Weights of a small transformer language model.
Training: a variant of Adam for these matrices, 7770 steps.
Each number is 500 + 40 x the weight over the matrix's rms, rounded and kept within 0 to 999. Layers, rows and columns count from 0. Numbers have three digits each.

# layer 4 MLP up, 640x160, rms 0.119, rows 387-473, columns 0-79
511502510531526511452480505530513545517482512461463487587511498453488498524502488579532507471547433458529527427559442506521466527458436487446393519497551471532535452470498537420480492492538512544497458613559546448527545466424486526494534501
467462486515525532584456482521443504521509511531472551506589546456552575477425466522411488453448481487539510463506527514496505506475472497523481525491516493493527486447496464500428573466572478512512463550480477511469530487413515492498510575
513459583552549502503541526481506447479456452555408492503445434434489520466454514465528479486487492507486553508534503474500468539475503493529545517471514422465432481509527528471530512576551504571572506522459510560487503485481484467501461459
486473495486514488508445497488580534485477472477438548498526514469507580533554476423415449502446536551579576531509529473486476521538467529531526509490512462575478518509482483480392498571499460477510414544466581521527480494480482492517534497
428506475513539527527464472446524505535500480503491493469468492462433486511461495465478442494532531491555509560536479453566492522496514336466490494496471481558478440534465464547469517513551511470524480453449509496575474587487506505460503435
475493549557424517463432497512517521475459458466459599449507513513461472531419509476472477424497556438593536501486436470590535435511507509495519498517443469479455513559484457526483511486543566502536530500541541535561516521522456563536410501
465518521453582540478532531503505538483522566567471459530501533518392564504436521492498435483547499436527493504537469551553519428462561518489510460526422508485527538589498551452499493583562451496471506419462546451549449525487514493528461456
521443526467532495467526534474479437466473524474486503565461538462475505454465545527481453490489488543538484492503536485514513520500532465428515481485531494494481552529472557519502543480528509545511471455459561533578476624503523437549373371
530511544566527483496534553556479490521463453412446523525488477494506501494485512477471498456448525557530527502466501462516505536527450463539436517483501451490465495518453519413502557495562565505574510525375504555493504509527477509502446552
542531515482476486473416448527524487547459527477450557534529518371463568432495569557464540489502499524524496472500445480585491540501506511509492473486534412507409512503562568514496544440581467534550490544456504536576557509404473498510591480
506520469531497524513486525537489515463483497524466512533462502483465491464441520469475480414511527450538506476447569485557525502527515435475487491487494500459507470538527518489426504470483582515503527522458535478548486514500482523482522509
443546504566531545513462488495508531524470533477461528524517511462474570515483502588428442441479552487522467451519460511501430519575463484509418510492529520494498574539504491526473529512521511451531534528381506568520526538481496504487457504
439453486580543626485481518538528540422452555530483479519513471513471499502463519501470510516566428501500458504537496462565580465521529544443467527457478501550552480444608563463488505605502474494551482463504396468465552462401482498509540463
494517520469527520535482485475466465462545579544502600493550524475514509452454483448480535474539527477495495547522532421586477524503541473527464527413479398490418528502598575512474396475578541471531505518440478552448531578455424457481539430
385486468553518530489490481431470604540532543514503478469487516495513549516484525484478470494468488404520512476551473501493523511514481528506535441499511475565512494516511540545452574472497498476445446427499438527467562519495498514449482473
482557487533509472555522486548462520519521470424463570479537535470450464499459541542414446421456485525614430514447541465447552528494533489447504544488514521451415443517539556523503530512502466539521541477560492490487544543443509481528507445
489448489509520507532470495559501501473462526446493491507542568470466440572492446490512506470543496485555525497490519477557471473474461459468520491499479498575473492450523555475505530513469610543507520516495488488456495554432473537428574498
456505515544469550541517521504475511486547538531478477492480426493521570471446482487493425500489437361532498545545458421487517541487427472480529488488480492451454516496500510464428524434528540490478493484483488522563490545479509490485385497
452501492529513491510483551441488531513528501525342518518581560512529555473473495408437487482478512478510518495547572490471525493512446495552546409505455475447480454452494540629409518489593517477501425495477532487494489494474444450527502473
483462593514470527551539555530441505504517523555464509430568616473511445460488559523476501445434526510536546427477431493487466543447467456507536417493463519535437566484477498465506460537477541516449459460515558432537479500549467582438451468
477490530527453523540434539469468499562531567559475498584489554515502498482494513512507485493510487463490515467494442415489498589512438468459462529466436488450514505484494526531517528503520494528542470459450467531487506545455475509428529490
425502505514549585506527527494548479525526504545529516492491478435497530469392523540494466427470510537543457456535503475454521474487458490479527425491492456510476462478538541470508533531514444540468515506503546470501539501455489478546481461
439515529479484471487455479456517529482539551518491565514480529443412529480522539569499497433498451485516482480429423459551486423482492471487475434507444452493438538597458474467553504556552555537502537444475633522571419582506538511532447436
486528472523486521473467493499509455497523508470507469558508565401458536519512569532435522487506452556491472459524488501499533551550514474460439475444459471495462516547499543501483486588481499471564476497502475474559508505447517537463542490
524547477525512555489518490509438489498492488535463502524448558533488461497496530495500541435588542497534474540542499479511505479506522500517517489484526461465493519477543511539468554502514455497507454465393460564470428548463474467553516472
544529594553487554545554498505563451474525494497458483576467479486461525462503490516483422504490481482474472541493493419536473545512415464438478472480494476491527523518522430498481487473534501465495478487520548488510467513434461468513450494
491484464564579475498471585489532498511531548478497535520537504432482578470485543455478490474499520514537509400463540505593578498521459485504402535503480495548482533505536532503455461489600495496565501425466493482551462471410540486515437466
491496520528463552513512480517465479522475513512427451560468494468542447501501553558428500473500503428554505528445537453483535494510453467505476513470484477482453548504575520540485518496497527510519512456407460593427484530491457455498414509
493494481512493565512471515449457496453475544473461575536428476493455443473464488449495493486501492476486539510512447437526601473525515486509558511402494469436418443506567509541488475515538484497511522487515483549495451510487498580514471489
404516517560528532518510554523477496520459516487395419555445508490498495479525552543503479488510546472546506365502554508505479520517418486519467463517498497521528453479519574432504477463474610522452521448445567484502469534576497478461432531
526454505529547511557508540509461509481488620498492513531538525423478497433465502432508501514469460555477496505498479473487544568526453503457513460431505421471484465463536558453508498524508504514580523615520524512542512521442517486388495522
490544493554463578569511482493498475532472478512436452581523507477496481493501526590377458435497456502502465490429487426505541488595469420466447520485440483471440483499508548484505493490509555487527534449444466559450513539439493480479412538
485508529525481538499480557565505487556531543534442451545514446500466526476425506460412506479497441481498466506570497487551497521487416521469498485475503470564562543530527533492456534596485445528449450560483452512507530461388467488452496439
551458591501544560463525562562529497540427572483460475488518563492479563503473527516511521500517473546515564457535472495505542472520471507523478458494430470470504518471502535435519482539546481563530545547539493523488546514548449521527474521
518436495518490549570495560524510528535513532503462458519571505503510577498537494535436458493508541496557534444494527496470519527501505514513480548455475447493496508507524524484481503540488457463512548514462515508463508533434493480510494497
527462524494516560477542506518461453495531478542473482488549496463489476464507506434442533488502424431540487542513417424616466529504485443538473530461450473492476450483528523479505585540520496556492455550521491489559540503485485473420540436
536453492495494516535494550538543441546476434422508487503488580514493451486479488568380497364390519503514500468453555500538567484524427450408474469520417514485415492509542459495458554437525524480515490584429497559514450562561428544518468501
494519538531539570482515492487487532512499588457448459557485519473443524509471607475478509478519481486541579487492463466497492473531508466492520439474434500443477473504563513535490468587444513489492475468493519517515497474510427499469524488
474495535499510515509476533530441467533474518548506452566423483559476448493424509480450521475472508539507522463461491531520468581508527397489469486462447476469467487510469507500526479559550544561526545571461517547546485562475441484472448461
461497474462461542476496464495466490422486504523481523552511544496522432502466561550463503459517437469485527483531540415501482435478537480444506474537452522505441513518518550455533481559482630501501532505489493475440537541513456548460548502
526580535476565469448433495546488495448458482484471576492500553476455458505522511548512537443538487451547600452434503530533519470467514478492518419482514468414480480522478572498460485584470555490538529538469516448568500473543455500509478511
503539477480584542485464526502526563450475471489470534498446481462437486449416546513519493488536481494589477441476551553535479428606527494482563419519461498504478461592499535511425479523486529540507538532425513543563440451526503471497485537
539454513538550547482563519536449512496524529521487483499561513515436533435477524500524495527517458498501527494524431501579530493458570489442547485484423484444548472498483506478540510475519483588486547538467498504640505507507492508439478499
550447537509524501505457566508486469451485493475505560528525532473474469454437546527489493498509433532489572540513525444461515492518497512472497501490460507460461386531517534460479498512535492547526435520496494453529481514418428506507508466
489533564552486473467450490521516579571516504455438526494504540478447613522499446447501539426500513553521542486482440510560469482467471500526480458512446482484516453545527534477482518528572476446512497530419457570555497522486497541539504541
544440563559513506546520524558423477494530524474421471504587522509539516513505472489462490513548506447534499530549494529511470486479495504459464545498500503516551443488483546547471584454443575580509477529475491556520506536506494529473509522
510487555516523568511517564515549498481513564482431436556479521521466553480557524479500463507492395496507541490527479508527535552500522468521483494511457501520511464492479509488486462567507474505476515517465485498497484507425483519486476535
475456466494498567499456536521501493504510615526465422514489474452457531508484503472475453494528492441506509483543489446533552471492510501460501537498455499465551447522542534469451637459492484572497489537500519507552432534480528519516493487
465517494484561487450401487535502512418467485486481544540468479496478494537479486500528536442462529498559555446455565499498540496556515529518452470501441502493423432504495541505475569531519547548528520508491513469519529520471397555469531533
483466544544551517456516510551516491537460542532471469463486473453499584447482498463489531518493518498507520552466493448523540465449526500543533474453518476458528482504491498471446481517566463542584531525434493491548524470470540476468507465
512471566520477509572506529508446550498493544507464542483520498467434500481553523466473530483439514402532477446489502502550494521510442497573479541493474496491512523464487497537504423471513501562491514513477535550463506518535451477442519571
421517552485522496571450566485555553494520532515481477512511453493529519504476448536454447468539456426485425480454596496487488485527510503535503477459491498510487543536486529498476606538475525505503603419481536553506464523560428493489483481
526531506546486540518485542510469497488435483490442472487465501510445506493470531483494479417492559499526590499447495480564481494556514457511491476481473490448487457561529528464477510500518578500525539516476498508521448492516421501480483500
486452494509484550557524535528435456562493510479457486512564534486562532469521470468446508501431490451510523505483508510491511498527458559517518543458560485534434454472526537500486591488544490583503526541534509545474497571407469446463458528
505430505532483521594551533518471495493473556510432435573470447462525478516544474531506495503427553456506525487518520500496543515487485472526464506403458504420560458556496512518468499455497520556531538509480526485550442535506463510422472526
530557494469517532537518507437531488454467521457503471494480471518412500450474542456501425466522508454522467474541517465538563466513400533534537558504524522480482467527472532524471524502517471524486578494462479432524468507467474472531514502
553492549507539524452460477459488504439513552503449502486535553443481513465490513425457532502561462486509505475531423449524489505497570465523574443539431488469509461530546525521487505584458458506522541473434500567520536476481449500439535494
443572539488505514483478487503470581504454474459458473500474416514474557541527474518464489535541491524552538513553521549506506470463582440493542439496514464574465486519478486516431533483503525510536505451400470488487448441489475501516501480
501476516500503560531429504468518525487547536481433448579505548466496500503496558492454370504555522408547460475524532470483491551509526478521522457510487530505519438580519534453450467532434540459513521522486449499454551533529529443516511469
487519476539546558529532567552541558507508565466503523496573518465549455470501477547451519470481526497504471453540511491497517495496439502455425521446474462525488533435526549462513482480538525583494538525524560503539496568494476500562447475
486534583530494565576560481405497501470564567540453495519487575472498476391434565509476512510533497525505398499462563467492528519502513474521526484445449432493443484507563495462479508514498468452489540436486496523481509482494520457448533547
511540540561562539512487452469545560427479505470504498477543547457513517501521502507526518511518434489483535477417459451530504481531496503534491446457448494466525479582563535425495476598487505541538546459538464496475495502484468580494547544
408492516548554526523525527525524508497520435499471486503482460428525540491452501509422495456462469470552463437509474454528467524520487500509474481503441496529424472482531524475433513519513475480496487519460504476448507515507460473536472476
542495448514496576532459536485497522464549579389508432493515580463502516522465505561395465477538418526551453489530508482522495540483591427467572517456453494465518417500571577511489433586471476489548524506505430535426486432523501469502543456
531456526539469491533458481483478506477525507574491524504570537543481526549451600529502518512509415429531513441507455537575518442489536472471503467526477513481466508579604501535513483538479550509517472473440431546601529485545446516389468458
476515510543529572495467565523517526516546539527340427565549472503509504516494479487482483378568422496563560473519512522529479461551468496519426503493449492464536502507526547434459506535495532462544487492478460541547510511509492566483549535
456525540546532502572500532499477554509564500459473489471522478513522569459463510478424406516446551480534531482449565523535487562476483463418560465487445489552484447469480523501423498490497480554522516490541503498547534505452478432462487488
488527484531567494534509478482450566415514568419495527502538463509462536497490498444529499505487511407570489528507550484555491454539487493535529489456427515528487482546553505553525586523443484508508466513470491496537538488497452580401548562
479461498497522496520537549533500449521488532518502463553439510476483455522461459489484480463494506433510491472538538442482491557524462435464467490505457497451490489468461482476471478489532550491513505569545538454445517563462486506515496460
437574501496494508522482507438514479458546597503501515465503533497504516461475551447500494471463462562495487528528529508541488516483447399535506514501481488534483435494523543527506545455527512466496483476433514495506509507497495528420521572
462548576570438477557453519454486496481544548522484509518506507462467482541477480530464504449479476507533507514570535389501468592454467457514476502490455453507435503462494507569440496570553515449515458475445456521501483584475452513461493477
475568478496466538476452456526512487442508504465502590475485517472524512430416525475461451397584483553510507535386488503544510514510540434464502550425422435475424502564575486598526494450493593423640497547459513554546487599588476596458466564
544471469559499567582436498437449505455486553467454536468541531498481490466518550505519494484467493434530551478499488487531530433478455460474535540494503490503443433558508540460403563555460510510583504442413500523479491548482479524428548521
482553498536541508478475533500465571536460538465511462556534464420518548512490551568449441503545494510538501468534511473505454510486486466444480462484415503537557527565545451513477500414479610453491483525359534493498492459581505500426520528
518434501528516508490470523536487495530540520473483498569554558445385533398442518454487485489556474533516500497495473504559552451481579429430512513493471466423438506544586511521516542484551523556533497546525474523535447545389500500559429474
451578511610488558605512551512453571454527522490417532579521478542441519414455539545453499462522439457541467439543482510526461491509503477490463510490552473447468467469484481552556535478544505523500555470412493496512507507536494451525442510
432565552584494505558483544420451492524511532504445503516522522480447503449487514573473468440469526490534539440547450518461482434470464511501472458495523438498512458534488563552502504483524528624445472422474515444550508526480481445476490527
515479552554495494473544532498436529503514512478428566562515569474457493467491473520480500501519480492491555464506440519605508533512460513424542543501478478499482566496600503512478471509506509524502449563511535545516533485446450561431444553
468523553630532488527534532470488549493490514430493512546494476507472546517541513546457482531464479465534468368459540480533488570515467510437472444436463493506532463538443461529540460476478514503527492481527518482560529528513510448443468448
521517475565495515480489579501475529545478510482472515471525509583480536513488509467496477493469457519546595485558426549504535474499452494424490531523434478545494461478472522484505581518553487524501482548441459545583486506461470591539464501
481490444535568534448463518534523483505489554512475484499497499468468473506415480421477526503518513491512503515548516475591472534494518492473471520488475479533469473410526572486452474537553454429534450583503461481425510518411445507522559473
517546517494505577508504526492489511526469542478440479473472498479481497478449534533484470450487485498550524508481507487502539465511512483489504459482474504476489460477496559512453534486543495516517520518461501497493457460490449513479499526
518524464481494517538478570504430506549525484477460492496563436485461496536460554489480540486506514405505499449505547535558514529432434512507511479462487496542514494446467516513437550576488478501467483493518467476553486503451486488468506470
475532494507553520484508513421456556437500553423463481544457513460500494508493534494523571466496432487522481425455535533594513477491499467436519526448489489466402516439483572497479478495499527496538530522462483530431503498495455557468543519
542442578527444484541442492511468484494481503511444499529477520498498476488482520446495456491495576474554527498426629482493474515538508483522511494522522490515491527465523500524464508504527562489523521469494487472468513545530462480496505498
471568491460489494461427474468546490474436444536511550499480530503451566468473503468479389443576506568508562549555525496526448467590480441569491458534476468579451531553494483522480594461521528459503416522488557495508543509517484509446500509
495480577539545522566511663510590588528539518512504534455512507489515523502474524497511497453441454423503524502496508435509534499545528505510465443467465479490440522568578525557466480514508479521517495480495453469546553569460472460505462469
# layer 4 MLP down (transposed), 640x160, rms 0.105, rows 387-472, columns 0-79
457476448532512518477531491487483537469474462458528525511466547488500439491424540476454535514516523541519534563497451455530528553516494434542513501496519571532598501434516501537453464482510488508564467455456516399518490485470553442502485513
565453503516554481458566507498502418549439516520526518517447508491442508522524546504579483522487444519509476469444478463480491534449456495470534464464480540526394524501468537555449465492458516444482546470528552473540442468511450472507537529
583498492499490507486500493522510459520483538463493470523555492480502484448515503551475504504494486531339441530491521473451496481480496504471462494509472505467508530472455496523491522446491491490523541532521527495471517544602526552512539505
517547555497528510480446483441533502489519501554532503571552501460504475584474420492495510554476420528562534533470445566473504467463465449419457436524447489563599530533546523526516479503494477477513428479539499521509496472565546428427472485
544464490522433545549441488522566459486540513543468457493461462534547502514521544474529559519511540447534491491496540500511478547520536514522442496504493545480555507508573538481485432453551490513468592497569540555500511507483532449488519570
567539453473487488507514496458535492457472463482493479496510473504540485493521441554478488579472489558489490532513554490482495427495471542452531513494529522495500466550473504448510454531523549492559513465504499505466464462578498510467493498
560581484534448498563524520506549424521507586428521462480442450459478513440524514545432469518474503505434473593500485521527514548529484483514474563455472496583498447479504449561518463548510503514561490503530519494508552491503465470490523459
490521448473559521553522422538522497449520483513524455500511493540483521569525530433636495463544417505465468552482538521451427480524483501493480508493541466361486584511507532506503535517485439481561489540492472500459511554455485484495547491
483487485420480503474547522458531518498496488491473512577557501496464494560524471507556484502493478526475437440476480453529429441466500474522453508542514502518539509558544512507448463499465480424449532510559480477492508450522508585533523503
490458517486515490455587401502557470520543563475443486593501500505477524524562522452435551493422484469604495513423493567442456469452484499540428565500495531524513496477425547514541487406516467472466461489515365553414464431549507528516441528
541548461514562508571507533522481531464476470517410466519514475480478514507491501511441428450496475465627489533518559448532509525494455436478494474444512445525483442560520538507421579489498557496533515517474509486565529496476425515448508473
491400491437474437471487449503485530441408506531479555458510477595530530451491489436492511539458521481489494462455448487493476509475494469507573411498539531551467506467500552476528492472504521528426480458428450478496508460537566468546509509
549545497493533534455503538528511514514495490550492577491500444459446560418559512492508572514458498519378471488531495436505613462509491488463502526528514475498462530578549487508492462518511521565519528562513549487506444526521445483511424555
522480499497475510490518547475518539484471464572522502590487556537495491547457521513473525499449536443387493464578546496476439500431443539463516415539532514572463449513521526495541549559442456466508514461481488436461467378483564535536479492
452492510526458534534578540546518485515468485517522532491432529477466478491493467525529470504461459528469406523549460492551455495531543448424530466507544497525483483507505509509510551427488517470514559482551503557513553543525537474563498519
435451502458495563501516549468430432507510408485509464578550514538552461486585489471496417552494555475435520499557487567475552455485504518537465529546516515513493546468493439446531459461538494475473502467569449518494500523536534494496508489
539502491504477513513515537500531465594476469500472488503439540521468468511535499534501540473568506510546526516490515439565539523501443457479496531516430539607478472481521504487519471483481484515511485496540542497530487542481506445492496530
452445500574496565509594464529445439590501539528586504432465529499520484577483475519446467507514486497535545471458492494476532468549384551484508473530502534518548479523439487513497366479455549585495499514511479488536448468441468457557441507
472510417542501452567473479487453494419518616483575483477459521526482472464540442476494497554548544545544388489517477491503510585524485505494448599509524574486460470497531451541564503494523426460490509516518467477546463498465468496533478466
487497510523583525494489534437531472422431479595491498541487515546443462481532495553526496531504531481520511556510546473509447580497540496474486549474446495486464447536476451477480489519451351503510488484516521404491418499541582579586485463
507518554496532508483443469525484490479532526497459503502496556477462436505544512455538492469452559502513546532473521487494515425577482503528470466481477517464470493486471490482519546533462474474549480446561553537523431499572534475526474420
561508509494515487531531518534560482533512544552437460472509525463513399526597472456557438510578522487495511589492431530554489471495504567459540547520443599545520458512438451454519466483511502577506468483491518464446501490520521487499474531
492445528454400520399475505581551500535466590399484592546509519507521489447555530483547534519531591530513536439468512472505467431493539560577459541602549539465466548592544420463466485456557491434470428453511473451537416531478538466457522545
554444526500452482469499518403495508436524525516573510456500499561545505537506475498476486508513494485501579495528498522493475507487475554545524597467499501458470488539466490489515503479554510493487494492547494510526520479545506455553515491
453523461544437417505545511545558502484495529505514467442484454549439534460512471525466501586505486442466574539464527495536512527539528521523551539459487552535503464564485523501537487521489502507481486521530518478429536502550530450574484510
564524466518497477551475494454475520495458541526523530433516538512451506518503470517553527512509475534432507499480408490531499523428544476532524438543483543536518480480495476435511541478482519544463547530563528531440543531583522553469562487
543523533481561552566448561501533499549408444472410446458489508462518471398481528574553447507406433492462564597493450576455528534556472541473518498469515515483542509456474467445462438537515452506528469487536512484476462537478510590484496454
463490479496448456412542527463452514577550590466559479465463442519450482515536499548490590519520552485533517499460511530514531560525484541429481528528482551492483508502525451480528483459539455484405490524505514546456523484415562489448506525
492544477512508471473487542526462509490548485506505472485557542476500568453511495514549504503486480509481522462527541477500406500507485518575461497539450455557549517481464476565512478497441537508515486465468488451505505515496554534453552603
475517508502478519541436506486495508496468485453431509441558429509561517529481523535500507511532420594594505414479487509488482567471503587493428512520506509473538514469528520501536495360555459511443545528527539478574525442477534438499545566
505549498456534471435518496513465513510472430538526494488492454481474491538540532548400488559512525461343492576500540552556501492458488548518548506533488465538497502470523486509447504464517507564474503473523517499473500513421503474588457464
516481527511404455508489457546512525432524569526529550478474495507462522508428573499513518474531509518528566491468360451550521429515463461512418550494556489505462445411488516513535571496485521461505482421514566460485486492464532525454516480
526442480476455489497403479502503448451435500534547481510479597504511462554539523478488524494493487475467517469516523457509479552433530493502500513575554499478476546541448471433429476540464555564473563453515604487438509514510479515488479574
523493478565493491495515483505549471494574487512505477461514481519503501490547540474580536567504518523333473482499529421465485522510494454492441474482492481480533540499530528529446472539468543481557483492477510451456487479485545496502519478
516471524506525465462477475471487443485509532488452512456584497528509505524555471517498476507435439519542542566508523511512465502519504561443517504473544512529494454533558482518466468453498448515512449489557492558456488515508511535439542475
490576455433488480448487528505554476460601546521510530568534529495532442517442501575504479528568555514535567500512530615442586460486460497492421517466440567515578538520549478537495505513563531500520471452387497485491525478496544509523456471
504462548530521478507568562439488574389536516514488479524421592552481465485525510443498493509496505458502444439440489563397520449490526481584580511507555518496482555487478446451538444510444480418542469497494501437520430469617514556454518571
471493471499442455634443520509489514486496455546460509476483494477458520536454499445435555416532494486579485499527506462552533519549442479494498531437506472448465518490492478511487489521515535496523573486484452517511471495487445500534483497
533525510448486541490471555482499532450530506498558575476503509472507510524498539476422553556522476408468448513547510438476558429442558496488546421534466503475453543495542568484510531517545557473464480510455467482435484479522507458574585547
562475490460490512518542486485533437597506438500430517478488493528534524463482561563498526492542459484422496462525473518529543541517512508457518469478534506564535457495509526484460538438496545562531524481498474500496464458480524452502498461
489459468444475519513475490479434448582483505454529529532486536548482491453506420508526544474451543508536505495566519512518536481499508479464455478468504526524533529467495531503479547503522463493486506508514478533492456471574434421492464533
442524488544525505444498418511476452484521477505505584557503537578473524517531562524413599475532516526496536476531517565431502495474526471473556537485454556502489371422512493479560450472498471517465485449520485508514550429514507453599459527
450589494482499462522481516471582474519436468471513534490472494509534507507485555494482431410462522453446508463466517502482509533486512473521498516465596515519502517492490428482442461480478528471531536474520504510425469499454494461536506499
485484510514468397489492472452516486521520537541524468496441417530458510515510494434509466504558479504563512498468469510505504511478508464584488477482533558465527528482534528510480499478507511465476523511523543566529547487542503480483522561
526433514417532492432518508465524506538505492454501509467493442469436413580488499511477430563464522496682559484440498546437507413506492510566505554544584636475487515548556504472480487450569569518450493584541450498492517457503468519533507463
456562502501507490542545522515516502496477536518536505477490525574508445489517439566505550475454489486451519525487505501492528478543498435519467547431532544473520491524488449478502539547464444395577479548463485583518448520527557492558544467
502515568503544510519504469507469481518486477489521499494492532473522499517491484512456506510497497527378485515525503479520515470545510458496475491514471503505496580528519498510498588477495501482516492530499447568449474507495500521535513481
525579518509512533495522500490517543531440425530503530534506412450558554498498572499508520479509538462338511494470442481496450494530504523451473499418533517516527476481449508471494484475453500494520497496545494500492484496485586478497478481
490500533462488510478523468526492532474544475482561471453441487468514573486513442471484560531473558541513547483454511451512517489537469517511463523505528513494411531447462486463516553512523504509507514470496525443501542521543482462535526500
473481451469411508508435506498501526529536539467487484500515551547487446537489549509491437468494482506476463465520487485539437483509497557554519540567489556547462516482521478576555609526449478468452466465530492534501473491551514538523476540
474470485462449542502445573469499465450536490478543497534511511547491540511435511603472545534609469495525488510579496494461475506490600491471562482500497497512523479503506543472559539449504434511490547443538499542530539506509506465456497497
466509528583477488530484454500513506466479507563449529543528569505495500472476470499460486476487496500601467495579490453495430547542532454530442487549518494572468469424497489517496542490521457416475526497483578471492544509489435508432494473
512546488524512512555471530490508548475480499503461492530504481472495499499487507484484459425502507464732519495489515455532531480542464449490506480419531467487478475531513504486431518518531542496559502485488490494519494504488469495481482484
602468503469500473511472533454561530486534508545555526508590472464517483495523435487529481453532507486463475519418482524548512540516483484457480538496500524525533508510418469505439511507480507478522454451483556523507480570577526552423508524
479566476491472444473464468472531528462468508491518563566484519521473502557458477546504507506507505439521450528501513426519485489502542492466497507531526531530449500517466482513449489480506537539476492505498540500516544507500555502542605535
540467478501503553496505460495494474515496436517526517531551493460521530492499555502448477507463494531552596561521520465474471507458532500521518485512492469500525556433475475535497500489455480498489498512523466507513511501485478507532469552
497482547516497490488507528511481470516488506507488500513508453512496555483483507509517511556481506507390490530501505495488468510502556495470461495478493549478464552518513453500499534495538483540531424505466542525536489532480523439484488469
576553568557505504542493446519483462538524482479439487464446453467412484449445522503539520512513550527558518486531477502517381541453546446490520551492472464584446513450453414504492518527515484557468489478525522494487498504515473507547511512
507453512430462413495473482479464515486480513522462582499527514515503531503473524530433473529457470496540427555510505501518459530539536496524471522518528526514438568521481461513519465520569454395502424492463478514564559467490479578568489549
528562511489555586498501420460511453493448454461498528465445521612500512439528518473450478504512505503514467491532556535467442414435510477507556509445477533553520500457501436495502495458478503466531475506504475562451533507497505490472540518
498377574443444537557503522475476488384530504483548525492550424493551426495483424529521430531487540433498538506501500449536469549590480571480475516523491568502544504506456497463556525460434485502469470490493504540533518519562504451597533485
505484498507496497512509554526505462511517512506452502510477481546459485461503488492476482578462513530408543542555501519507489485499484490481534525523522543493498558432493504497469546469524483524476465558494486560488481489450517496498537497
605487516505568491494504466505537503481566538515591459462460494464511491467466532543536467454447481487491506543465505478471455510541488542575509485565514521562495536539489449493478548563394496472504549557490466573505422537534488540497515527
430435461532497530560470517495527506497400522575544516462427513461505431513468467499463436611475465525535456420584470472528419464501519492469530469505535478394510474458520422583449482460490524450472482587579495493528538434491547505490548600
451516449455465438438480456548592485519497486470549514523474518466512504542478489575438482481550485531589409488409475538560489524430487381547431496491572536484514447512437457577534409489543535517487541517523467520572444497500531465555558430
504447486461528517490498572469452483494546519446487490459519425493524475577548448503556545519493564526513391568494482497450438550511473492518473575551461656524472447409556416539484525462523450523511514529511538484539486479508486506407588516
427526496512545419490585458458520548493528499498506489544484471476478461490492472430454475601478499538473519531454526507434493472481515499523528508452449453560492546496485465508522467475468540439498517531465509488483460507509469507487504469
549536504447471446488500550501565521548501500490511459475482438482460478490514485503501411496538487503520481480443493469446565539476477543522574426488532464513438485472458521538458418566505478468512528508493571486539466458521524505512471521
483489436500460486467490504500498455521465463423461555470538507489504418534493503552530482551501507484544468554462449473460505510513469521463574557480526546524519463467497521510484469475533477441518438487539477490519468430569496504523550509
497459468522468536520520527505527496547498486503500482435518489566531443528512492494516545486505446539532469481448449468486478472558463561487478510484522540464457495466473474539475464545462470528507555472533491544454509477505535516459476453
466487523465564497483504419526535549524446452447513518535522491522499548489496524455553508496515526475463541445471457468456547453520504488488491498452517512520451503525399536485565544507538503461487522500509545500536454508511471484472437511
451500625560394494484497420445499513561446583481482472560485519488498596546450500442482514475596459466539457604507497438504477560519455570563363553402494520498575502506553388574500431521354390395487539468542452510471479432560459468530535595
546509502457458514507537490513508438477565494535481530499480452598546544471486503450453473498534458486601487538472487478492485550563514505498482547486579513505477483458527462556439513460537506525474502501488519513510536549467473557475523443
505445496520468541536492508458520500538500484468559454445452496542523504448550491442511558465539419420502485475471490564517571543522486553524529537519511513410409458478533459422528467545468494507409542541451416494532395529480529590544510487
515513504545503528503515499436523526506522490538476510475433436439531479537563435478497497500487449501385529542561449564474547468564509457502519500485438525513522517500520468493478485466552488514532505437476502497533472530498536514435556506
420488524451545496465497534505464475502546562532495461503456524544567420441457548430525593525415541490530424517534525425510504525528488517509554490501487479508546526482540472451547574543444489536517483472551511478463480490491538492446458551
576410491483455504491546456426478562514559519463474503499498509514499464430573519440510470476495545476613444477474514619450488562471481538589392547488492583427557473493449479551516480318586471417454591523448545441540459579614463415462500540
487513562481471467535512498517523466540484508448544577485527470456552465479508513566438499513511517520382506514473501479504537452496556499474458512505463549489440480483444540567488529494544479492511505511473431525466493519517467482544487463
412565505459469488466475504510546462512483573482508540426426481503458524528534484495449438483466601451576476489460449469463491523472495503473474539465484542529496535468440536518471591541577514437381564513478542563538458517566477523514514508
482501465496516431481550488454516447497444452583478538498546532519443514560455460482513430557494439511502499574561504483494473457482495501564475527477482454533576514510425499564548489564446526408546523492500431503486495493527504482455478522
455558521489448472511513529491491551504459481527553525465486524543478574495549498439466445421471499447417510495532456506466570501493442485522511516470564454512527498567503459472523472505406538481506521490565478453504518526496545470532492452
522539505497539514524482500498494538484519477507482475483508504488479512484506509511460480441512499489669526518505506469519479482534493486505506462417501465489507457487498491534458520504501507514515529497505510503526499482496460507465482520
522480492479422439553458478513492520417506521489529482472457545560504432554514544497503537447466516508515523590526473462547515483443469519514494526548548539473462449556436492477469525539465539501463536474569581532479449552477507463542468501
535518564484502483485506547491561489568470416564541502527542528544500491554483507451437522545494478532487491560503488442514536495495562495561468466512485460560518569479479469504517442525460453517553555491621480507466478542454434462443452460
435521490466498511496533526481496524518450438467539491478484487537467509434483521494553532455526456424468427485450463526560565498534507500525591515429518476424457511539498465491514484507552486489483517477516489434520467514471545521511534574
509470514469464535542534494550531551505540510456524472468515526484553520490499428481489498551477476511537439449429535461545451497483452535451430473523569603437550485462548520490452515490463503496528552485515498476505495482505454465540507478